Weights of a small GPT-style language model, trained from scratch on English Wikipedia.
Architecture: LayerNorm before each block, learned positions, no biases in attention or MLP.
Training: a variant of Muon for these matrices, 626M tokens, 9551 steps.
Each number is 128 + 32 x the weight over its row's rms, rounded and kept within 0 to 255. Layers, rows and columns count from 0. The size above them is the row's rms in percent of the matrix's.

# layer 3 attention key, 384x192, rms 0.138, rows 336-383, columns 144-191
size [ 70 104  96 115  98  76 100 109  91  86 116 100  96  95 123  73 118  95  99  74  76  91  70  79  91 118 111  86 121  87 104 107  83  96 112  96 101  90 111 100 102 111  83 104 121 107  88 107]
[[133 102  93 110  95 114 138 157 136 221 120  97 137 166 109 133 171 131 111  82 116 111 200 163 118 147  94 153 122 133 121 153  96 141 117  94 183  90 112 135 172 133 100 145 107  89 129 142]
 [139  73 188 178  95 162 129 110  91  90  94 125 142 175 112 124 142 158 176  42  75 176  88  85 101 139  92  43  93 143 126  98  95  98  73 108 136 135 123 148 115 158 118  93 127 126 102  81]
 [146 142 145 108 126 185 114 131  60 118 121 186 231  45  88 172  86  95 143  95 141 196 162 127 109 134 123 102 145 181 150 112 143  79  88 169  79 137 172 102  93 101 111 172 134 129 114 157]
 [ 77 122 150 171 101 103 118 149 158 105  93  92 109 120  88 118 159 115 138 146  89 146 171 101 145 162 122 143 176 116  99 185 102 159 124 123  95 106 142 202 123  86 138 126  74 140 127  55]
 [118 129 178  97 136  47  78 128 154 112 139 199 147 116 145 184 152 163 114 137 108 116 134  87 113 147 148 167 110  20 122 120 142 134 160 135 146 188 197 201 159 139 110 189  99  81 105 116]
 [130 128 121  91 125 114  95 195  90 145 140 172  95 154 105 111 119 145 114 149 100 166 103 184  88 139  73 118  86 146 123 134 173 111 127 112 164 152 118 123  75 170  94  87 140  59 159 121]
 [112 119 136 125  93  96  92 150 143 143 152  94 129  91 179 101 145 152  94 118 142 113 146 133  52 149  99  77 124 147  96 147 144 103 133 205 141 110 159 109 145 135 114  74 148 114 179 106]
 [137  91  95 111  82 189 143 119 141 154 106 144 154 149 201 134 123 101 100 170 124 177 158 113 140 127 131 114 181 129 106 130 139 100 130  66 145 143 117 152 134 137 143 104 124 178  97 147]
 [ 76 121  99 149 162 127 146 147 167 166 103  84 140 152 144 180 158 165  88 143 148  97 151 100 164 133 100  99 140 121  97  99 131 109 158 143 133  60 168 148 143  92 109  99 143 167 123 121]
 [145 203 133 155 193  56 149 117 143 130 138 135  96  91 137 105 137 172  93 183 140 127 131 168 114 152 154 126  83 108 154 149 125 111 128 124 143 124  71 108 109 120 132 122  98 173 121 133]
 [178 133  73 112 122 147 118 149  84  68  94 125  90 164 175 174 112 155 157  31 115 120 107 113 196 129  94 188 116 133 134 159  46 133 126  72 144 118 114 131 124 121  99 128 115 122 101 131]
 [136 122 160  83 159 165  89 138 118 150 118  32 167 104 111 150  83  93 124 130 140 133 133 167 135  94 143 113  95 181 180  55 101 157 122  86 126 129 128  92 172 132 168  65 140 166 144 123]
 [133 137 173 179 131 126 104 101 136 153  88 151 157 106  87 147 152 131  99 132  65  97 101  82 126 121 155 163  65  86 155 100  92 163 156 135 124 119 138 163  91 114 204 157 176 161 143  83]
 [107 166 108 142 140 138 169 173 149  92 100 158 180 143 152 120 139 147 146  87 121  77 114 115  90 151  76 105  85  67  82  84 133  78 135 130 137 138  94 124  80 112 115  53 122 106 144 129]
 [140 151 146 148 140 130 126 128  93 128 117 105  94  98  92 109 141 131 107 113 129 114  93  97 151  39 111 146 155 122  97  84 129 141 146 102 140 158 173 171  82 100 156  78 171 164 189 173]
 [153 220 135  90 178 176 150 180 112 155 159 120 174  88 207 155 159  88 117 135 149 100 160 101 160 101  76 122 117 101 201 133  92 121 114  87  85 165  98 112  78  96 132 140 103 168 172 111]
 [144 151 109 217 146 120 148 141 159  83 114 114 112 133 131  99 201 150  96 135  58 115 177 143 189 110 159  93 223 118  66 132 148 130 123 148 168 132 124 118 160 137 150 132 138 117 113 158]
 [141  94 135 129 120 146 117  75 142  74 189 100 132 152 147 122 165 112  92 104 131  85 135 151 117  78 115 151 145 116 103 117 105 122 127 144 114 100 150 173 160 181  86 135 169  30 167 117]
 [141 191 113  64 117 110 124 155 202  95 133 151 198 116 133 108 146 112 105 150 139 110 101 154 136 149 178 171 169 117 130 114 137  91 144 126 104 128 134  70  82 101  93 145 105 163 127 137]
 [147  91 150 115 191  90 135 128 113 154 159 152  74 169 134  90 172 112 141 143 156 107 123 113 117 162 151 180  90 153  91  97 115 156 166 155 188 125 121 118 174 151 151  67 146 137 123 151]
 [105 146 140 134 103  39 133 118 184 119 147 125 125 162  95  86 189 147 142 160  60 117 145 131 138 143 120 117 125 126 139 125 162 101 194 147 160 144 134 136 168 138 131 121 141 147  85 120]
 [150 183 129  89 151 121 106  84 107 170 107 157 107 140 141 155 133 121 213  93 130 124 169 180 110 117 101 137 116 142 165 120 103 114 160 175 131 126 136 154  98 137  96  77  77 136 131 141]
 [118 133 131 116 134 122  86 143  91  46 110  61  90 125 186 116 144 104 119 112 117 111 177 167 176 138 146 136 115  95 186 142 178 110 115 183 127 124 117  81 143 142 172 118 142 108 103  86]
 [145 204 110 141 100 134  93 131 104 127 106 100 162  72 124 126 149 117 137  97  87 115 151 130 122 176 111  85 138 119 132 221 157 129 159 119  94 114 219 120 140 154  93 180 188 126 150 134]
 [128 173 101 174 133 141 104  96 167 128 116 150 115 178  96 142  69 119 157 115 137 147  90 124 137 118 147 114  87 140 107  63  67 161 155 142 154 180 177 160 163  78 125  69 126 121 148 106]
 [155 136 138  40 104 111 121 153 121 112 166 124 176 140 181  82 187  95 113 145 145  85 149 117 155 156 137 184  92 208 140  94 136 117 142  53  84 169  69  63 104 153  87 152 134 164 146 161]
 [200 106 104 168 131 124 153 152 170 113 145 195 168 127  40 155 174  88 145  81 198 102  97 133 110 129 168 156 174  95  69 166 138 145 164 105  88 146 148 116 152 117 101 155 148  78 113 141]
 [179 127 127 166 174 118 135 114 165 153  71 132 115 109 108  99 137 186 136 126 150 124  82  93 133 154 178 107 121 136  43 106 110 106 180  67 161 144 150 128 145  43  89 108 143 116 189 137]
 [149 160  99 153 106  82 107 147  84 106 146 100 100 131 131 187 157  80 112 103 128  80 143 193 145 167 102 189 137 111  77  79 117 170  81  23  91 135  99 131 157 173  98 125 155 174 142 151]
 [116  42 131 120  79 134 148 127 145  48 120  64 132 114 145 167 114 169 121  76 186 149 134 145 150  82 173 102 163 165 139 155  85 114  59 106 124  93  89 148 160 113  56 145 147  90  99 106]
 [140 123 147 181 124 121 149 157 109 121 102 121  94 111 173 129  90 113 109 113  99 119 103  92 199 164 129 141 140 170 125 174  77 167 126  89 135 135 130 139 154 132 111 144 171 111 186 133]
 [103 190 126 136 142 136 164  71 123 179 171 144 141  98 149 134 185 159 200 144 106 157  75 171 122 161 143 115  96 142 140 149 108 143 103 169 147 142 107 137 185 174 176 163 173 101 160 130]
 [116 163 118 173 173 165 164  77  60 156  80 161 144 100  99 169 123  85 119  90 115 120 103 126 166  90  82  92 123 156 152  98 133 158 152 115  83 104 114 144 134 133 124  88 123  83 120 177]
 [146 146 138 125 164 142 136  76 147 161 150 158 110  94 111 139 156 114  97 104 142 153 134 140  86 171 103 138 124 150 146  94 128 117 106  78 141  97 113  86  99 118 195 135  62 203 104 135]
 [123 151 163 122 129 128 147 127  82 168 141 167 143 149 148 125 148 133  62 122  97 102 192 172 124  79  80 148 145 111  98 111 194 179 146  75  55  96 145 106 155 160  83 137 160 176 108 179]
 [136  63 125 118 156 171 102  43 115  37 128 109 143  86 153 111 136 152 148 125 133  94 107 121 124 148 165 102 131  70 129 142 139 136 187 187  73 140  89 110 117 163 120 119  85 174 136 120]
 [135 164 159 133 142 135 123 153 120 148 162 135 158 108 115 156  76  76  73 146 110  95 134  96 186 165  72 151 124 157 121 171 134 134 139 134 154  97 107 130 128  98 143 101 156 198 130 168]
 [179  58 116 101 123  73 158  93 127 111 181 136 131 115 101 159 118 165  99  95 145 155 106 116 113 166 110 157  69  89  87 138 164 139 173 124 125 164 124 140 108 146  93 105 170  72 105 153]
 [135  63 135 173  97 178 103 111 191 219 120 109 166 181 146 110 130 152  98  81 120  72 101 151 128 124 163 201 142 149 118 168 152 161 137 149 119 117 109 119  95 123 106 116 131 149 185 119]
 [175 134 145 116 138 127 132 125 116 125 141  82 152 169 134 130 121 130 122  63  96 145 114  74 176  91  98 119 134 125 116 139  90 167 141 127 191 109 100 166 157 169 115 160 124 101  97  55]
 [122 130 108 183  61  82 159 162 168 112  80 165  97 124 105 135  89  82 148 142 120 154  82 154 157  77  84 102  82 161 112 107 140 151 137 112 119 124 135  92 115 112 233 127 135  79 133  74]
 [180  62 154 126 137 120 127 169 148 194 119 162 150 140  63 110 123 134 131 133 191 120 132 128  95 139 124 114 173 116 161 105 119  89 127 116 118  94 154 120 139 175  87  60 172 127  90  89]
 [121 155 145 154  87 143 156 164  90 173 127 117 117 156 189 120  95 183 135 111 117  51  99 130 105 104 103 144 114 114 142 110 117 122  89 148 146  71  94 113  93 176 122 135 134 146 133 177]
 [159 104  98 149 147 167 122 131 206 120 188  99  98 115 127  93 167 187 113  79 172 131 146 121 118 104 185 125 138  99 115 108  96  88 113 119 141 109 133 133 143  88 131 150  81 102 175 114]
 [115 118 131 115 209 105 141 126 175 174 149 163 127 195 157 138 132 130  77 139 110  67 128 112 143 126 128 230 150 125 151  98 180  97 140 126 118  85 125  63 141  96 106  56 124 125 142 169]
 [103  69 133 116 113 162 128 109 110 129  69 151 116 141 116  92 174 143  73 134 160 105  54 139 126 108 161 138 173  93 192 170  98 191 125 184  96  82 145 151 177 149  99 119 178 115 128 112]
 [121  97 160 120  89 201 124 128  62 131  63 107 140 173 137 168 178 175 143 139 169 139 157 198 149 104 153 116 121 104 102 138 108 160  76 141 165 104 110 105  91 107  91 159 109 141 163 118]
 [175 184 134  92 116 101 143 107  49 121 123 122 131 141 118 154 115 142 113 106 111 144 141 147 141 124 106 189 101 131 141 103 139 147 149 177 129 169 151 143  78 147 121 133  93 122 193 166]]
# layer 3 attention query, 384x192, rms 0.155, rows 337-383, columns 144-191
size [ 98  95  88  85  99 105 100  85 101  91  88  82  94  93  96  91  89  95  96  94 103  88  96 100 100  91  77  98 113  92  90  96 103 105  84  88  92  90  82  90  86 110  82  85  89  99 102]
[[117  83  58  98 174 150 150 157 141 115 115  98 150 110  88 121 143 115 115 128 144  87 142 115 162 109 100 113  89 106 128 179  84 127 111 141 141 117 145 119 132 156 171 113 123 146 180 166]
 [160  82 142  66 127 151 106 135 100 188 124 144 146 119 120 150 130 160 113 154 123 155 139  83 121 167 120 111 109 128 159 126 117 115 110 169  90 168 118 118 122 199 113 101 144 138 110 152]
 [ 96 126 122 160 111 150  97  35 167 134 143 199 111 159 146 103 136 140 161 151 141 122  67 103 104  98  79  96  73 129 155 147  63 123 121  63 128 180  97  62 152 133 155 151 163 141 143 166]
 [ 96 101 115 128 100 100 162  74 147  90 210 170 166 109 143 108 106 179 150  99  97 101  88  90 149 170 148 110 150 117 144 104 149  98 137 114 102 116 182  97 142 165 179 150 207 163  99 143]
 [139 138 165 157 142 102 113  77 158 128 113  47 144 164 113  97 165 121 126 124 158 102 129 125 188 132 102 126 166 147  77 137 121 104 131  80  84 128 103 176 145 113 168 138 160 119 102 155]
 [148 120 172 123 108 143 143  57  63 202 139 166 148 159 137 104 111 136 156 152 113  71 130 102 131 119  99 144 153 100 130  98  71 159 143 101 131 158 102 155 135 120  98  93 113 193 138 156]
 [126  44 172  71 126 179 132 139 119 135 157 125 100 122 138 136  89 153 123 173 131 142  87 125 193 121 204 162  73 121 149 169 116 133 142 195 103 185 161  80 120  86 106 190 155  80 142 108]
 [107  72 153  39 110 125 177 135  93 170  94 153  66 125  97 142  78 150 162 158  98  79  66 146 120  85 147 187 127 124 181 138 157 144 102 121 145 121 142  79 125 116 155  76 136  97  95 136]
 [130 131 198 127  85 136 140 154 122 130 162 134 154 115 165 120 204  40 112 156 107 149 153  79 147 111  92 125 141 111 176 100 127 147 115 182 128 149 160 104 114 148 128 114 164 121  91 121]
 [ 92 104 177 179 132 157 134 136  75 168 108 141 151  13  71 120 160 187 121  90 190 105 159  97 138 127 124  90 120 146 110 130 101 171 109 138 152 129 178 179 111 147 163 123 182 123 110 133]
 [122 151  55 162 141 183 160 202  84 139  92  99 124 122  81 105 110 106 135 176 118  68 127 117 115 136 168  96 145 166 172 149 148 116  81 155 161  75 124 104 101  80 160 112 154 100 151  71]
 [102 143 104 121 152 107 151 160 142  72 115 107 125 144 124 136 149 126 118 109 141 185 125  89  87  86 114 119 133  76  94 131 142 107 177 153 102 215  90 105 127 148 179 185 161 158 128 120]
 [127 192 193  94 119 138 106 133 173 145 133  97  99 125 124 137 139 162  70 111 114 127 159 183 208 134 147 151 163 106 132 160 194 123 122  22 113  99 130 164 185 177  49  72 153 133 132 141]
 [ 94 123  61 127 133 158 174 173 149 109 107 108 100 177 110  81 166 132 134 141 112 136 137 144 142 167 122 114 148  82  97  91 159 141 138  96 113 121 109 155  79 124  92 110 121 121 109 143]
 [191 105 113 115 128 174 129 118 116 150 100 139 127 204 113  83 187  92 104 141 109 144 206 156 143 123 136 122 105 138  81 136 152  61 146 114 145 121 136 142 146 158  94 170 152 146 139 135]
 [ 88  96 128 101 174 108 151 131 124  90  98  97 116 107 226 131 116 144 116 131 149  79 121  92 120 142 102 112  37  81 110 121 138 163 101  99 133 147 115  93  66  82 104 119 166  90 131  96]
 [ 79 121  58 160 104 111  94 122 128 151 144 157 113 141 177 212 104 223  59 117 143 145 122 146 172 129 131 132 135  98 105 160  79 118 130 144 100  60 101 153 160 154 132 129 134 176 142 114]
 [115  92 151 152 121  91  64 138  60 163 185 119 125 153 149 118 169 142 178 118  92 124 155 132 133 140 106 132 106 170 119 175 202 142 140 117 181 126 108 178 132 183 105 116 142 122 125  79]
 [ 84 173 151 120  91 115 104 119 152 140 119 141 144 178  57 112 122 137  77  97 117  44 112 132 151  85 119 117 132 112  92 148 136 126 120 142 194 145 165 119 126 101 151 129  53 112 139 139]
 [134 155 174 140 154  88 148 127 101 128 137 142  92 158 104 110  84  81 128 136 142  77  82  93 161 128 106 115 115 157 117 140  83 131 127 146 165  86 146 166 114 153 120 127  98  94 157 100]
 [140 146 173 149 139 152 103  82  72 114  88  81 111  83 156 155 131 133 136 144 168 150 107 179 162 142 139  98 140 111 140 110 135 137  78 137 144 122  66  83 140  96 182 151 124  90  93 101]
 [170 119 135 128 150 109 164 144 141  81 136 144 207  87 151 122 127 154 134 119 137  62 120  73 110 123 157 138 159 132 137 160 160  96 173 103 163 125 103 180 139  97  94  80  84  51 123 126]
 [112 160 113 131 148 134 155 110 183 187 108 135 148  87  85 143 158 144  88 155 135 148  70 101 188 172  91 132 111 161  54  66 126  89 110  61 161 111 186 114 149 140  96 125 144 181 121 156]
 [ 60 149 137 163 120 103 147 173 113 181 121 120 118 125 152 126 162 137 166  48  82 159 147 116  97 105  99 146 110 131 107 168 135 133  86 170 142 132  39 117  76 127 185 103 141 167 150  97]
 [196 154 172 139 136 124 106 136  79 155 110 160 157 159 116 104  99 117 149 116 196 136 137 152 147 140 156 111 139  91 102 118 171 107 130 141 110 111 172 124 157 121  99 135 120 117 146  44]
 [ 79  95 217 179 148 114 132 156 118 106 141 101 117 154 124 199 120 133 113  97 117 113 134 105 129 147 158  74  69 134 116  97 133 145 114 132  96 104 135 110 137 173  93 164 111 177 117 158]
 [ 61 145  83  64  64 114 146 125 164 122  97 108 103 175 129 149 157 193 117 111 164 133 156  86 116 118  98 134 126  93 160 128 134 145 132 129 117  86  96 151 114 117 106 100 120  94 112 136]
 [135 155 151  51 127 131 145 113 106 150 158 194 164 126 113 118 146 181 169 180 133 129 140  82 171 145 140 140  63 139 127 137 122 115 131  90 121 137 183 152 163 113  67 127 114 141 201 115]
 [118 116  67 112 118 171  99 139 147 160 176 104 112 125 143 169 109 133 160 117 180 144  99 114 127 118 125 172 112  68  92 141  93 163 141 179 110 144 152 119  99  96 142 134 102 102 160 124]
 [ 73  87  87 102  87 135 125  37 121 149 129  91 102 124 127 116 136 132 150 132 139 144 135 136 100 166 122 148 131  91 112 191  90 161 106 109 152 142 158  95 109 103 124 168 128 122 125  55]
 [127 134 142 116 157 147  72 199 131  99 138 122 107 131 102 211 112  54 124 124 105 126 150 148 123  78 138 150 126 145 144  97 158 122 137  16  54  96 146 166 111 120 130 164 104 137 127 135]
 [160 156  86 169 101 152 141 146 157 134 151  48 113 132 104 129 129 183 113 155 169 149 114 134 130  77 123 155  87  79 106 128 169 160 125 121 105  96 162 122 134 166 154 167 122 123 138 140]
 [123 117 174  93 144 133  44  88 108 145 101 184 109 100 102 130 116 136 153 167 132  99  66 174 172 116 140 113 141 133 116 150 179 129 154 152 142 150 103 128 173 134 104 132  67 133 127 164]
 [118  99 233 148 165 111 149 120 120 171 162 147 160 143 132 115 132  88 107 126 117  88  85 151 139 146 126 106 143 103 149  76 153 134 111 197 146 114 181 140 105 141 117 123 156 121  83 151]
 [131 177 130 158 141 162 187 109 214 148  45 196 152 124 145 174  93 107 118 145 157 154 116 171 183 104 118 102  87 126 127 145 162  69 107 124 142 180 128 114 146 127 164 134  79 140 131 120]
 [138 109 146 108 137 156 148 203 114 111 124 136 110 160 105 107  60 178 137  49  94 141 130 178 167 113 172 135 108  90 199  50 167 129  85 154 152 142 134 118 157 156 138 114 136 137 112 117]
 [100 165 125 140 162 178 135 144 112 147 153 100 116 114 188 152 148  28 154 124 145 141 132 147 118 140 212 126 192  89 141  45 194  97 182  88  90 141  89  97 118 135 149  89 142 142 161 192]
 [125 191 161 181 104 187 109  99 121 112 115 154  92 153 146 154 124 205 141 119 156 129  98 132 104 111 173 177 129 132 100 157 179 112 144 121 167 155  82 101 147 159 143 187  98 128 144 104]
 [110 125 167 161 144 160 162 163 151 121 106  89 160 108 131 159 135 111 118  96 112  99 169  83 100 133 111 119 132 126 183 130 135  80  82 135  89 147 167 138 115 137  91 158 164 168  96 176]
 [132 129 149  35 140 133  85 146 113 135 146 147 139  76  65 176  93 150 147 179 151 143 150  66 162 157  58 118 135 146 137 123 132 143 156 118  94  80 114  77  82 183 118 131 159 110 106 144]
 [ 75 110 145 139  76 107 172 127 108 174 153 140 154 150 164 115 144 202 119 145 128 141 121 100 187 121  90  48 226 139 111 127 148  97 184 175 150 131  97 161 104 177 123 116 107 111 168 185]
 [121 122 213  97 169  89  93 108 125 158 126 175 109 123 184 119  98 125 192 134 107 124 149 137 127  91 160 131 148  71 193 113 125 126 143 127 146 124 122 127 100 181 160 136 132 124 138  99]
 [ 27  81 126  93 140 143 126 142 139 123 135 151 161 130 160 129 129 109 138 150 128 140 169 146 129 143  74 153 163 123  98 168 138  37  90 115 113 147 124 119  98 165 119 137 136 140  90 191]
 [ 43 134 122 171  96 133 106 124  88 126 126 160 145 143 131 132 113 128 113 104 109 127  96 144 148 150 102  98 213  85 133 100 124 134 135 156 145 160 163 103  96 153 109 121  94  17 112 122]
 [ 54  83 143 131 142 121 141  75 127  87 128  86 108 131 140 125 104 168 117 121  67 193 146  97 129 141  81 117 165 141 119 110 169 133 136  69 129 141 134 153 111 154 187 147 150  63  82 178]
 [143 131  90 129 119 160 141 146 144 149  69  99 172  75 103 122 168 148 139 125  87 149 139 113 107 135 128 150 103 165 157 137 144 192 138 102 100 123 171 171  75  76 118  68 106 104 110 176]
 [144 133  79  80 108 104 100 136  65 139  63 166 152 132 132 135 139  49 202 136  94 156 144 155  96 124 163 135 121  79  77  97 196 168 138  98 156 122 120 101 151 127 109  98 197 118 152 149]]
# layer 3 attention value, 384x192, rms 0.103, rows 320-341, columns 144-191
size [ 94  92  76  84  93  99 104  94  95  88  98  89  98  94  80  96  91 101  97  94  94  95]
[[165  74 136 140 164 133 132 108 141 111 214 126 116  67 170  42 132 116  99 152  64 160 118 124 127 139 159  72 112 131 126 117  78 154 145 159 107 130 100 160 169 127 159 148  91 173 160 139]
 [ 97 147 167 100 146 167 152 121 111  62  61 159  92  76 102 173 149 100 154 149 143 160 141 156 111 155  99 103 127 149 126 128 136 129  68  92 151 112  93 189 107 117 119 140 152 151 136 149]
 [196 105 129  86 107 116 112 108 150 129 136 105 145 117 110  97 135 128 151 101  47 130 164 152 207 131 127  86 117 157 193 143 116  57 186 178 147 109 129 129 109  94 192  52 128 169 106 174]
 [ 92 120 140 128 156 132 133 141 167 125 140 123 119 150 152 175 133 135 158 156 168  71  86 155 127  68  95 134  61 110 127  98  93 120 221 143 168 140 127 120 152 155 111 137 142 214 138  92]
 [ 72 130 168  60  33 157 122 124 131 136 137  78 107 149  92 120 134 120 106 114 174  98 136 159 144 134 171  93 129 170 147 152 128  73 118 202 149 112 162 106 122 119 128 159  95  72 133 158]
 [105 161 148 124 114  96 138 159 133 155 108 142 130 158 154 130  97 166 113 164  73 143 151  66 143  95 120 165 142 158 120  93 122 145 131 105 211  99 192 154 130 102 124 141 129 145 137 149]
 [ 76 118  99 162  57 143 101 139 107 173  65 122 124 140  91 116 135 157  87 131 147 179 126 175 132 172  84 114 151  85 157 106 109 108 176  61 148 162 112 101  87 120  45  75 116 103 119  81]
 [ 35 128  93 138  99 187  85 173 131 138 147 103 103  76 116 151 171 100 148  92  86 175 149 119 182 208 110 109 193 195 139 159 142 127 115 131 124 129 209 132 124 100 180 123 169 150  68 134]
 [134  90 123 141 139 151 169 174 130  62 119 164 102 140 103 116 136 116 131 173 146 162  95 155 129 109 168 159 104 147  77 189 128 177 112 157 117 115  94 135 153 150  58 120 164 121 186  70]
 [143 147 193  75 110 137 125 140 125 112 109  86 103 170  61 152 154 134 154 130 173 126 140 129  77 112  67 110 143 115  91 146 155  71 122  82 196 117 173 135 138 121 159 110 145  81 165 121]
 [ 91 161 142 122  71 100  82 142 126 150 104 140 143 164  73 163 158 105 111  89  82 157 144 154 175 164 156  90 131 103 108  75 107 146 196 112 148 110  92 127 130 144 159 143 129 111 144 182]
 [178 121 127 152 120 156 131 150 141 101 177 141 120 122 118 116 118 136 157  92 149 130 153 150  87 132 158 135 202 144 129 137  49 217  77 110  85 131  87 110 133  90 156 144 132  89 187 168]
 [ 81 101  94 177 105  94 154 172 130 139  60 182  52 139 128 156 140 157 143 114 147 113 100  89 119  87 157 154 170 144 149 172 124 143 139 107 146 121 133 165 122 192 160 160  96 186  78  72]
 [171 123 120 101  93 142 115  97 143  91 173 130 130 144 157 151 156 187 113 122 144 158 104 182  61 133  69 165  99 139 157 100 155  72  86 135 126 125 126 132 147 101 136  84 122 129 104 143]
 [148  57 184 132  67 143 106 188 116 105  85 185 116 116 126 159 134 135 142 119 101 158 120 171 158 168 142 102 140 133 100 208 188 107 117 132 155 123 148  92 150 126 127 136 151 151 127 101]
 [141 101 167 161 131 127 169 165  68 147 147 134 135 156 112 157 112 190 168 102 140 103 150 106  96 126  90 146 129 149 131 143 122 128 111 105 124 134 107 121  94 107  70 117 113 164 174 171]
 [112  63  49 110 169 128  88 110 104 119 147 172 148 104  77 121 142 190 150 107  67 119 129 151 163  86 142 102  85 110 122  99 124 153 139 103  73 130 174 134 103 161 208 159 157 115  94  70]
 [ 52 147 109 151  94 146 139 148 159  62  99 154 143 129  91 181 133  71 113 123 125 130 145 153 115 146 138 175  97 134 119 111 155 121 145 179 123 115 118  93  60 142 148 133 135 120 114 109]
 [ 96 159 110 134 117 168 128 127 130 153 147 106 128 144 115 100 137 110  59  93  97  90 142 149 108 148 113  94  72 128 113 105 182 146 126 100 136 122 152 145 104  92 141 125 139  73 160 171]
 [121 138 127 201 110 100 104 166 118  87  78 134 123 110 163 127  77 142  57  99 133 147 125  86 119 166 124  84 154 133 150 188 208 133 148 123 105 157 113  74  77 148 129 136 125 125  86 131]
 [196  81 127 167 100  78 178 110 168 115 145 130 118 147 119 125  75 145 143 101 181 161 139 128  91 221 123 130 143 133  86  94 134 170 152 118 115 152  82 120 124 101 112 111 115  73 152  99]
 [141 136 126  95 133 147 171 149 106 171  95  83  72  97 120 200  97 171 143 148  82 167 150 142  87 115 106 170 154 162 104  84 131 134 153 111 109 165 153 107 146 134 172 144 129 132 117 109]]
# layer 3 attention output (transposed), 384x192, rms 0.0931, rows 320-340, columns 144-191
size [109  99  71  92  89  96 104  88 108  90 102  90 110 102  76  95  91 102  98  96 104]
[[138 150 122 110 145 146 115 104 130 165 168  95 136 108 132 192 138 147 148  60 132 166 124  95  51 109 139  76 138 104  98  98 152 146 185 121 138 193 112 207 116 188 131  79 131  75 166 146]
 [116 135 101  61 144 138 131 148 105 139 174  73 168 125 144 137 103  84 133 134 172 122 117 116 149 144 124  47 105 118  74 196 115 109 119 117 152  88  92  92 130 158 124 113  71 197  95 114]
 [ 78 130 117 198 139 121 162  92 174 154 126 145 162 172 132 116 146  82 121 137 148  93 124 193 175 137 100 190 133 103  87  61 131 130 109 100 132  83  66 170 128 112  61 112 113  89 148 135]
 [175 155 110 172  98 128 146  61  48 162 135 115 191 162 113 142 112 167 109 143 129 138 130  72 148 159 123 101 133 144 137 104 124 154 104 152 161 114 155 184 125 121  93 164  79 150 125 142]
 [174 183  48 162 125 101 146 132 141 116 130 133  96 118 124  85 163 138 146 145 158  95 125  96 129 105  78  95 129 109 174 119 113 175 122 116 133 153 132 127 106 166 112  98 194 157 162  50]
 [101 149 157 123 114 133 116 120 124 169  79 116 119 150 158  60 171 142  81 112 145 118 141 163 133 127 128 102 153  38 174 150  94 129 124 108 130 167  30  84 145 185 141  93  99 194 123 127]
 [118 153 140 113 141 158 150 117 193  71 118 102 114 157 120 140 159  48 165 162 131  64 144 140 106 109 145 109 127 129 113 130 100 109 147 104 134  95 142 165 139  99 158 136  99 162 192 132]
 [158 109 200 159 138 104 113  91 101 121 155 186 125 155 142 119  52 129 103 118 159 141 132 168 107 108 177 190 159 122 145 170 103 129 181 104 121 119 135 132 119 119 114 119  54  93 128  95]
 [172 124 131 136 115 120 106 117 138 167 150 138 154 112  46 107 143  75  99 107 146 109 113 122 132  87 146  99 122 111 156  98 117 173 160  93 104 179 127 104  74 131 152 122 128 173 141 174]
 [167 173 110 144 127  74 188 144 137 116 104 140 146 100 158 103 118  58 123 124  83 156 147  97 135 117 145 182 136 131 163 152 130 141 133 117 156 129 162  96 149 118  97 169 106 168 156 118]
 [171 106 158 162 125 106 165 113 172 154 112 159 148 115 152 100 204 101 120 120 172 119  94 127 107 129 116 142 144  81 140 166 116 119 121 124 110  80 139 110 166 147 101  76 118 169 165 121]
 [109  84 163 102  99 123 132 162 137 138 143 134 130 126  93 155 124 137 118 138 173  57 141 129 124  94 180 193 140 125 121  48 114 134 124 159 118 124 126 141  72 120 184 130 144 102 100 163]
 [176  97 138  96 141 100 130 107  73 108 171 101 160 109 114  94 139 106  98 133 160 152 159 126 120 137 149 103 131 110 133 160 101 138  83 113 107 136 134 113 168 122  99 121 100 128 127 161]
 [ 45 119 122 165 129 150 132 123 121 137 147 112  89 114 194 100 109 140 140 169 128  85 144 113 110 114 190 142 144  99  86 161 149 121 179  94 119 127 138 133 127 170  79 125 139 127 134  90]
 [165 154  69 123 119 131  99  89 137 103 174 117 195  82 130 113 109  55 104 161 153 119 158 164 147 108 111  69 147 115 188 110 113 126 186  61 101 124 120 133 101  69 114 126 143 117 134 168]
 [131 185  93  69 143 146 145 104 154 113 117 141 130 126 123 154  89  84  84 122 125 117 116 137 124  95 109 119  80  98  76 130  96 142 117 116 145 136  95  73 118 106 125  75 166 174 102 120]
 [ 67 110 138 165 133 161 152  81 172 153 163 166  60 161 121 160 118 120  65 140 155 111 111 152 174  98 112  84 142 129  96 153 126 109 105 106 138  77 117 114 125 110 152 107 133 144  86 132]
 [181  89 143 139 153 139 133  92  93 120 138 171  95 120 140 130 147 129 178 196 152 148 100 158 119  95  83 162  89 151 125 140 172 135 127 108 120 112 109 104 175  93 111 113 149 116 198 191]
 [181 124 163 116 139 130 190 154 114 107 125 146 152 135 108 123 160 139 217  78  93 185 158  83  71 151 148 116 105 153 169 121 124 196 150 152 105 214  85 214 157 130 171  95 147 162 198 124]
 [163 113  96 104 120 145 100 137 178  95 128 134 151 109 143 127 164 109 198 110 113 138 148 179 152  89  82  91 141 131 126 130 174 136 138 134 163 122 110 181 183  71 154 123 137 145  94 129]
 [102 142  56 139  92 152 130  83 157  93 176 129 148 147 123 135 185 151 118 131 130  89 115 117 191 160  90  43 144  93 119 183 170  77  89 160 128 103 180 153 137 125 136 127 137 125  98 150]]